config.yaml
d_mlp: 512
tie_embeddings: true
steps: 4561
Each number is 128 + 32 x the weight over the matrix's rms, rounded and kept within 0 to 255. Layers, rows and columns count from 0. Numbers have three digits each.

# layer 8 attention value, 128x128, rms 0.125, rows 0-42, columns 0-63
142158108186124137107155150122178159112131124082083114135138147128128147131108176129136117163110147174148175137085097132133135137171182147125160147116081141132140147104184142120146103128130129
113133080082071143171104096172148135091090093135114130062155082092081172149109098128128199134134132107191092112157089115102155154149157127129088072076134126197106113121092156165100093139138143
077145126190126156148131093090186129148153080118116114154129082094169100104070062180157156106130135164077138116145162102107150151157108095101182204135047121144106123094112145127112121117096133
113166131152066126098147109098091105107099130096136131085140112152138135169144137102115146099108126098129118075186150106107086158098096146155073099122098140121105107122124142107080160120169118
166132146114167116132084116121081157175145127143122147174092147137084115157093148121173125126155090140166098141118152158119106197091134113132156172106129120068102098141109097107146128095171099
103184126162113095142173117135105131155133106150170155075125125115079120143170136170127131164107075146151131110141094107112123134123090082145112116065182151152176078069116135093156066133176168
089060113094102155108153107185112148105118137043156097128137100117135161118146075145127126119129126122131115125101094088179115123111125120147088179142147171183152083093147067141114089159140071
062094119149104156126108071164105109112141114119084107106128102110149064067195116174187137158150092127190109155159104189133173116118149122156117096093120172176141145127155157140111151181116156
116173147158151122143121117185139162091111159083172113106137122127130078130092131143139133169108073106166200138125097179146160193048096142107123137074105125154156144095118107096130183174171126
109178161142095147115069153115144135080068147110131143097050149140138133147139111145086138188154111079166102152121173132144122139088110119152129118095077124132097136062150070150127183127137081
136169128138148086084159125123174132059114143162097130132071176113117142168152117171120124127121103141109170167128103127091139126137140117088173126157133085059115150118099082046148190148154145
176136150071093066160112118086159106147156135137151148147068229149126152105106162135102125128094134092142113107113102127108100082089149093102147126171108074092101105177149121094109139140162175
141148137133166057178102109137165103128116123154086140138119172101115112142105198124075117077107142136125109151120151140089080129239112112144176142153161058163098111149170120174122120130151082
104105144153134173171124138146098120092069127089120144144127120119126129081150103125138131083159106131111103148148142089128187141123178182118120131087095124149113137141100141148159128090083088
135141133139166149100166123185127122105085117111102095096142101066116129126115154137142139106087069157141192134119114129135091098141101134131154153129069142167121137093131114171086120114046147
105171158128156126135128110125191148115084059102098058142128105135162136104128182131177109153143137134119134088077093121140161099088125147163091155153123148136109164157152152178084125098156138
130138156157102135147112172153123133179085141150136201115134107078102134131147116127150106109129115139145154055149172080119128134123123135120127140108125177097144133116157117157128090104118151
116082159097162116149150124152125182142138094114129105101115076078159082112139127105123117189123144140120130087139160179154121085108139100162210151157121157141083103122102163164173125123101121
137114111092116146158141122086149144159079070137187103052181095141096090103177158120154141129135164130146095115087095196191119108134093124151111119103149099138164127149110137108110175104113121
155068098109117126199170119086104131111156147107131195147084109150129124154116109148116154131142113155134100129089114132091163119128117061122108110153131128112165127092118133156124104138171127
139157106055143117110174175191080120159114072145142087109204112109077102095117111129172150110223139118115051115135132144101177134146067170154144055105118154143130178146095199140141135186128125
100143135152139152168117122171125160135055174123120078108109056121093156103137120093128188080158167113127149051169079136171143136165112103089136197145115053156134176125098173192150128137049101
173164087124134128099149108094105095130135151149143105121141118096059131125142106078097129096106159155151093180092131103139129104132140159201176117149149140130142131161130103140187169114119148
170109172120137074133123111084183113120186134205124197106100172162099137170108150148110092113096113080160137202137150110146132113122118112186146055143129092080107164083125184079152117137117171
152052146181158117126094133112104137148121148084151103187132161144108106076105147096118059074124146140101072141117125105158165142107158151155127140116104112145132107159116098094092135131118174
087154165118147197146134101178105099129126145102110102128135044117122117091089145151152106104098131138123076143110129145162103124141078079156116190132115087199161161123142148201120122150163119
113162163185154114054077152092136157121185102117097130166133107096128107113143140155110193121151106118115144076192087116164147177132099148142152133138137158159123113139127090158143170141112048
074126152118112151137123144141117107157105096093157140118103122074101089106104119140161134076170161123161075092112173143119135136130154181095096148089155146136116095111098154145095130117087071
097127141139168139157171106156124145124114153142087122137127148162180156132078112114090144079110110087088098089123141112131145151144124201124131113199122122093143116102105157127141127131139125
127176082107110104134114145103123105137134114125131197130126175123141141132122135100213121132106141112172101118085136081133139107114125096116165075146158067100145123148114145118106129094106144
094137079109181161177095141178123150102159119071114097148115154122104122085138106058133120099134149115117142075147078148190142177176146105143124160091105164188144151176085116167147157116112104
164102128111119180128089080103145179152146155154113116083171090113138097130130117126080046163090137142146110113151081086139145134091070147089074113079128135143152154106151127107123179133135111
117144141156131131079125120139145072083119122116157090134132128099190118160135107085082154120114119154083116152123122148120127118171137117137139144113131114121098124137117135171128154205131063
158150162142118145101080101120197142135161093175125156141150174124082124117105112121138134135149141135105147147123159123126107133172135126110165087145101145163147131104075153098127123126152121
122147125100140120148111095114182124109161101135158123122133172122089119084147108145110182109173145120107127086146153129143134115141148150107132125164118101109159164106094149103151142119114102
066105124093086124139177147148142172158170138109125132157116124197154143154139136140136122150116139181147134091095100125136100126142153126156095079171088149078142155111122192131105053158142127
112147123140141161146143136166116116136097187159102151133170100136174212104140150180119156092116159126103121156094173075152092102139143176134137183098128111158162169163153164164146128129167099
067178170143123116150106158090079137141111172148097139187131156125131162128114160149109131140131105090077129127129158136163132149126104160146089123112095097094135133109123127089150172101104142
139115159146145126150068087149091088104122097095072161114146159156112138099114070075124097104132157122083139154115101182127113105149114107129108106151103123132130133113098158115075145125096127
113092161147125137137150113132100204159174160066100170138101124108173122117139101085097189083157070146144165141144119121126132158139134159145133136135084133119113127158123121130194055212182139
149121141113143162125120069109110116124098144179128133127153177176113136171114088147153083147079099150131139133138142111147131119136109136106117142155149148128155097183084117134066101080120148
127091164159138097142076161098139108124146117104113161096127128105153149144156126151155120126158144106108154149080165129112147153142092078116155096147140140119182127154126091119117066106117153
125106152146148137142149127103105051106090121109132096130103094142139162159114106123103142096131129110131151103119121142118096077133112139134145121112064059113126145125177123172083105144077142